{"d_mlp": 512, "vocab_size": 8192, "norm": "layernorm", "qk_norm": false, "init": "uniform", "optimizer": "cautious_adamw", "beta1": 0.95, "train_tokens": 206100000}
Each number is 200 + 30 x the weight over its row's rms, rounded and kept within 0 to 999. Layers, rows and columns count from 0. The size before them is the row's rms in percent of the matrix's.

# layer 9 MLP down, 128x512, rms 0.126, rows 102-127, columns 0-127
098,160,189,191,186,148,174,160,202,231,184,218,220,202,228,206,170,223,226,262,231,212,249,187,202,250,169,187,206,187,209,167,195,181,231,167,232,189,218,162,222,195,196,216,194,170,259,190,184,218,180,193,200,220,134,201,231,192,188,228,215,223,243,135,181,184,192,232,212,184,248,194,218,231,190,220,196,237,225,194,258,204,196,242,158,247,206,222,144,188,163,206,161,215,237,255,169,196,162,183,196,204,192,192,119,265,198,224,210,210,151,200,208,233,137,206,219,207,172,199,229,204,190,173,174,168,233,216,226
094,205,156,239,201,196,151,193,208,200,211,218,199,179,232,202,205,176,163,164,246,143,207,187,171,246,193,186,206,195,237,178,156,201,257,124,151,203,230,206,272,263,227,211,205,192,213,221,150,236,186,156,261,232,211,202,211,170,147,217,239,207,155,197,215,237,180,209,240,179,225,178,220,238,216,220,214,196,178,209,188,214,221,170,190,214,227,168,231,140,170,175,178,168,200,214,141,226,259,174,235,267,214,181,262,217,156,247,210,211,188,186,246,220,210,189,236,179,140,165,214,152,231,170,182,176,222,204,215
092,229,244,173,196,224,246,220,204,219,197,219,256,187,240,169,182,205,253,188,225,178,181,229,213,189,246,236,200,164,220,203,242,215,219,203,158,193,235,209,164,217,191,206,124,247,230,194,189,191,200,198,174,191,243,167,155,204,215,197,180,173,174,176,212,160,182,201,205,177,170,175,161,245,209,237,217,192,148,206,196,209,208,183,224,195,183,271,201,143,191,189,194,166,257,256,203,201,224,164,211,256,210,148,152,183,240,191,236,196,196,200,150,190,195,235,232,167,177,237,211,159,158,208,165,222,203,209,215
097,203,171,203,190,181,200,196,254,176,191,190,187,233,194,195,173,228,181,181,166,208,214,182,199,119,187,225,187,124,181,220,207,202,223,219,208,225,213,209,186,149,214,189,239,161,204,235,180,213,220,158,214,204,255,172,199,205,186,147,194,239,167,208,170,250,212,198,179,208,124,231,227,180,170,163,207,202,218,147,218,241,213,156,198,229,219,185,207,193,241,211,194,191,209,175,133,171,208,255,203,116,164,282,178,232,214,189,203,154,146,185,191,182,181,207,176,159,201,197,191,135,179,197,186,194,140,156,236
101,210,147,208,143,211,261,199,224,178,203,208,189,270,210,200,160,168,208,182,250,174,170,190,151,196,195,182,209,169,227,178,166,216,246,212,258,218,212,168,205,242,160,189,195,205,170,198,191,206,227,226,211,220,166,179,205,210,198,222,224,212,209,199,175,151,212,222,172,246,196,219,180,198,227,182,174,234,150,174,244,245,180,182,201,213,187,202,168,200,230,193,198,237,213,217,192,156,200,215,198,188,259,247,198,211,199,184,163,224,189,208,254,192,194,194,196,234,245,193,250,242,166,209,242,234,174,173,208
145,180,212,187,230,217,204,215,177,215,186,185,205,184,183,227,154,205,170,221,200,200,206,187,221,230,217,221,217,214,235,222,158,127,202,188,169,228,171,195,173,212,159,184,209,182,214,162,152,217,228,231,214,157,199,194,219,148,150,221,194,206,225,220,161,192,175,259,166,199,243,201,187,209,154,133,171,212,209,221,207,199,256,184,187,192,236,188,211,227,209,168,236,216,228,243,202,217,219,215,183,179,203,183,169,187,263,226,190,254,172,139,189,101,203,120,237,174,175,183,201,198,175,235,186,208,160,259,234
102,201,191,217,175,218,153,212,205,152,233,226,226,221,240,211,189,149,215,208,179,218,182,191,181,114,151,225,133,210,181,182,201,215,224,217,174,265,241,189,171,242,256,183,208,195,194,218,215,240,183,236,188,254,217,214,182,210,186,196,162,205,184,278,182,212,214,183,271,167,140,184,238,152,187,172,216,166,222,246,168,190,212,216,176,169,125,204,195,182,166,114,150,248,242,148,174,236,154,169,210,219,245,169,210,230,223,172,184,171,127,205,171,204,192,221,222,215,179,207,214,228,264,220,209,191,215,221,245
094,182,259,215,196,218,193,195,221,232,203,184,252,225,194,157,170,202,250,253,196,210,176,220,219,255,138,201,216,205,163,203,234,196,190,231,156,198,203,203,224,119,187,203,200,239,223,171,205,213,213,211,267,211,205,157,197,156,156,158,199,176,254,169,191,192,246,175,201,130,188,219,207,214,269,235,199,214,185,232,195,190,148,262,153,248,191,186,241,189,254,259,223,209,179,181,188,205,209,163,259,192,204,223,208,152,166,204,267,210,201,158,183,240,250,218,221,191,243,215,207,197,224,193,218,174,207,220,258
107,171,248,241,251,190,224,214,190,265,228,215,196,158,205,154,191,181,202,227,171,191,216,212,199,215,231,175,172,196,159,193,166,215,139,138,213,186,222,171,128,155,190,175,225,195,270,181,222,271,182,160,219,276,208,174,269,177,195,210,192,189,161,188,211,189,187,155,205,191,208,207,187,219,149,179,219,137,197,171,207,199,185,144,187,203,215,163,236,179,167,205,169,214,180,242,162,148,207,157,203,258,185,142,172,200,213,251,136,225,228,200,181,228,200,221,225,246,246,213,164,221,215,178,185,157,245,215,214
093,209,155,201,187,175,209,196,257,197,177,192,186,190,262,205,186,185,192,202,136,221,217,209,246,257,200,169,297,153,186,187,178,199,255,175,179,203,229,166,142,149,209,198,216,193,192,205,213,210,159,176,208,178,236,210,176,202,182,244,219,239,239,185,252,153,219,193,215,176,232,173,157,215,206,98,200,189,189,153,190,261,282,198,201,204,180,154,246,200,188,243,217,158,208,241,224,207,119,216,225,199,189,235,171,211,171,231,191,170,195,222,195,203,219,177,177,184,181,265,173,186,200,216,205,145,222,190,194
092,142,149,182,185,189,173,192,161,129,171,185,175,219,185,173,196,220,113,171,236,144,162,209,205,202,172,248,160,191,146,179,129,235,171,201,238,159,182,193,210,149,202,168,156,175,174,224,207,215,229,184,182,223,198,204,159,216,192,165,174,191,242,217,226,166,195,243,165,220,214,163,198,201,204,234,251,172,236,173,196,204,200,174,234,198,215,130,144,190,216,152,201,165,183,106,211,223,170,188,174,206,215,211,212,192,193,211,220,182,219,234,238,210,175,213,221,206,187,181,184,249,178,187,194,207,229,226,153
096,205,202,163,183,189,244,177,203,176,167,279,244,192,220,189,174,151,188,197,220,163,223,199,215,234,252,184,182,218,258,199,166,211,197,208,189,214,198,207,219,265,255,228,214,211,187,219,215,236,227,190,217,95,211,226,194,281,222,204,208,211,161,163,187,195,239,230,152,215,187,208,187,154,231,203,232,186,185,154,166,157,235,237,133,215,150,226,210,202,255,192,183,194,208,187,172,191,123,211,204,212,216,174,173,164,269,205,202,167,222,160,188,205,224,205,172,248,217,175,177,143,142,278,188,167,222,195,188
096,275,218,153,175,169,193,266,158,172,182,207,146,214,186,184,196,200,203,165,196,166,186,167,200,182,192,273,175,167,144,172,232,219,233,228,217,215,147,203,262,203,210,164,210,143,155,154,228,236,210,208,167,204,253,170,238,235,211,139,170,244,164,256,213,194,209,233,225,193,171,244,159,205,226,235,156,213,162,193,192,268,173,188,253,189,135,229,156,180,199,174,214,162,197,187,185,181,185,241,243,165,227,196,172,188,179,187,231,213,232,167,177,283,234,207,183,162,183,169,180,185,223,195,203,172,228,215,184
086,236,188,214,187,201,171,170,198,167,191,139,245,182,235,187,186,190,158,219,202,220,261,132,143,161,257,175,236,201,155,186,215,203,259,161,259,174,212,110,248,187,220,186,204,211,194,180,244,158,289,193,188,233,192,210,235,191,177,224,246,202,184,216,151,237,205,217,152,216,190,203,197,191,167,237,216,211,158,244,249,119,188,146,134,183,193,169,234,161,150,261,166,197,166,203,170,199,231,233,255,148,188,214,227,192,214,197,167,213,202,254,168,180,171,183,216,153,259,221,241,238,201,224,199,237,129,237,223
091,221,212,155,162,178,170,237,149,197,189,201,202,174,187,211,242,184,228,145,174,196,224,220,213,153,195,167,214,192,173,242,147,154,193,250,200,154,224,176,242,135,171,260,154,217,195,184,194,171,118,192,180,199,194,181,202,210,198,222,223,204,196,176,234,185,171,140,192,171,201,197,210,197,187,113,210,136,240,245,198,204,255,251,179,164,155,247,218,219,194,220,244,199,213,174,269,163,278,231,180,254,233,193,198,196,224,169,223,209,234,200,206,252,258,229,245,176,172,187,206,297,207,213,181,205,247,181,189
112,226,203,202,210,216,188,141,203,139,185,149,222,191,140,238,199,237,200,205,221,233,237,180,185,159,144,216,220,178,229,300,157,167,192,224,182,175,271,211,186,164,233,175,205,189,181,209,200,171,175,178,227,199,187,230,210,226,231,233,246,231,199,183,196,161,221,214,220,267,183,210,176,197,209,178,180,221,255,197,236,179,204,170,216,229,235,221,196,177,237,235,220,194,205,209,203,225,193,223,189,210,202,176,205,172,260,180,192,292,191,189,203,157,190,226,161,184,213,174,141,172,201,210,191,198,210,245,206
100,192,223,206,194,215,228,209,195,242,167,246,177,223,199,177,229,145,184,205,217,183,250,203,185,214,182,169,180,161,225,164,163,255,137,212,211,209,211,225,199,186,234,194,197,131,197,166,244,199,199,218,211,240,211,226,190,214,155,222,191,246,186,242,216,165,173,177,196,170,203,200,175,191,231,189,241,198,203,188,177,193,202,155,173,154,185,270,188,201,210,207,179,217,188,238,234,195,199,217,216,257,181,224,181,239,162,210,206,174,207,209,202,224,145,200,232,210,212,191,199,222,215,164,152,209,244,146,241
096,109,177,214,164,193,225,237,223,199,173,207,227,191,201,190,202,211,231,168,193,209,145,169,160,178,172,166,186,205,188,206,224,260,212,184,234,188,131,162,168,169,216,165,176,171,209,191,237,164,195,224,210,238,214,282,125,210,235,222,250,206,141,249,192,193,181,143,212,239,190,157,194,149,219,195,167,192,193,198,181,170,247,185,225,214,151,195,160,186,199,254,218,197,182,220,190,214,202,232,214,154,256,234,237,151,214,164,246,192,172,178,220,187,244,209,213,204,240,167,195,174,210,171,218,195,241,146,249
107,197,219,193,197,196,309,243,157,245,208,187,232,264,169,184,230,186,213,221,204,231,173,214,169,192,185,160,241,176,190,187,217,235,214,209,237,247,201,193,220,184,171,220,211,216,172,144,209,238,199,211,241,189,224,219,167,173,164,146,216,199,211,226,226,199,179,270,228,203,228,149,224,231,201,227,240,233,236,184,218,188,162,236,193,174,184,195,98,240,147,213,209,237,192,203,226,230,179,174,225,186,223,218,205,225,257,182,170,239,178,220,240,180,198,237,180,156,188,217,267,194,194,223,200,184,217,159,205
102,207,142,219,207,224,182,159,161,176,190,191,233,206,203,245,207,203,200,191,160,173,219,165,182,138,189,222,163,265,197,216,173,199,211,162,163,222,164,191,248,217,191,185,192,213,175,167,172,166,241,151,160,176,218,188,220,199,222,182,235,188,242,250,193,210,231,232,231,188,168,208,216,168,178,274,187,187,188,215,182,164,193,130,244,210,126,203,201,227,160,216,156,184,170,182,91,174,207,159,147,231,202,188,240,227,202,126,174,211,193,186,162,226,217,203,201,177,205,166,216,197,210,207,207,218,186,181,207
101,197,224,143,175,198,181,217,196,144,190,239,155,176,204,193,196,195,126,248,197,226,153,197,185,147,233,104,194,234,224,160,232,192,150,202,174,159,222,197,205,244,223,229,178,171,181,198,253,227,166,184,172,119,163,240,180,175,201,209,216,233,164,166,202,217,161,199,221,204,163,163,142,203,201,246,177,185,205,207,243,200,229,191,216,215,258,235,182,210,190,202,240,216,206,137,214,241,169,228,180,198,195,201,202,197,185,225,220,192,178,194,213,214,262,203,179,197,202,188,172,179,245,186,254,208,191,199,188
103,148,230,131,217,183,196,157,202,231,144,225,183,222,163,224,253,213,176,198,178,214,202,249,221,193,178,132,180,230,221,213,205,205,187,272,196,172,175,211,203,184,182,210,159,196,205,232,208,180,195,233,180,212,169,144,253,158,228,164,196,239,214,207,222,198,253,179,160,245,236,181,257,268,225,165,207,194,197,193,240,237,144,239,157,208,187,187,176,218,200,198,206,184,200,181,208,192,215,141,253,186,235,199,134,198,206,179,184,192,177,191,159,227,177,209,171,203,194,224,217,202,220,205,213,152,224,212,186
097,213,197,238,229,213,222,213,208,224,245,212,166,180,192,176,202,224,186,200,113,217,196,208,138,197,230,193,200,254,226,193,211,160,173,187,151,167,232,247,186,207,208,213,161,211,231,273,206,184,199,214,212,136,202,160,243,237,182,202,135,151,149,188,187,186,194,218,203,143,212,209,216,173,196,167,202,200,222,221,203,192,211,162,257,193,265,189,186,234,231,243,208,214,228,203,142,136,191,221,220,258,222,256,204,152,210,264,173,265,207,225,210,197,239,212,175,209,232,241,204,165,196,204,234,200,193,182,163
101,187,222,226,223,208,246,174,232,214,173,168,207,208,192,260,188,177,201,225,221,220,166,209,157,202,177,200,226,250,208,230,200,196,243,158,215,160,209,214,165,262,202,199,213,186,222,267,207,214,229,199,187,171,230,147,190,137,186,193,237,159,165,154,151,209,142,187,177,222,222,202,205,219,208,154,230,244,201,203,192,142,146,165,228,194,173,147,221,223,203,181,195,228,166,256,251,190,152,184,135,225,204,180,209,188,182,189,164,215,160,180,182,192,166,214,181,172,199,170,208,186,218,154,174,211,169,211,147
099,244,183,165,193,219,224,207,194,169,255,167,207,192,158,166,245,194,185,174,173,203,197,149,185,255,234,211,218,236,151,206,208,228,243,168,202,207,218,209,127,160,197,194,182,206,203,232,189,182,171,190,181,162,205,240,170,188,199,188,173,185,198,225,217,191,203,112,215,205,214,272,156,231,219,188,173,232,197,170,222,255,171,185,141,162,228,173,233,154,137,191,205,126,180,202,219,201,257,182,215,169,190,216,202,256,177,214,174,159,235,210,216,252,191,185,188,209,240,216,221,225,162,215,197,225,225,179,213
094,218,247,198,171,228,205,267,193,222,183,185,192,232,258,219,189,192,185,158,269,155,197,179,180,177,171,213,171,150,162,216,225,193,207,181,212,268,179,189,210,255,188,180,157,179,242,234,155,244,241,216,212,150,228,199,204,221,216,229,192,233,205,225,227,144,201,199,210,202,242,140,214,216,156,186,230,262,201,227,210,222,211,174,214,248,230,213,194,206,192,223,244,295,184,281,173,156,212,185,181,251,225,139,242,217,189,204,173,239,224,167,236,186,163,209,171,217,215,229,176,242,137,215,201,208,215,235,180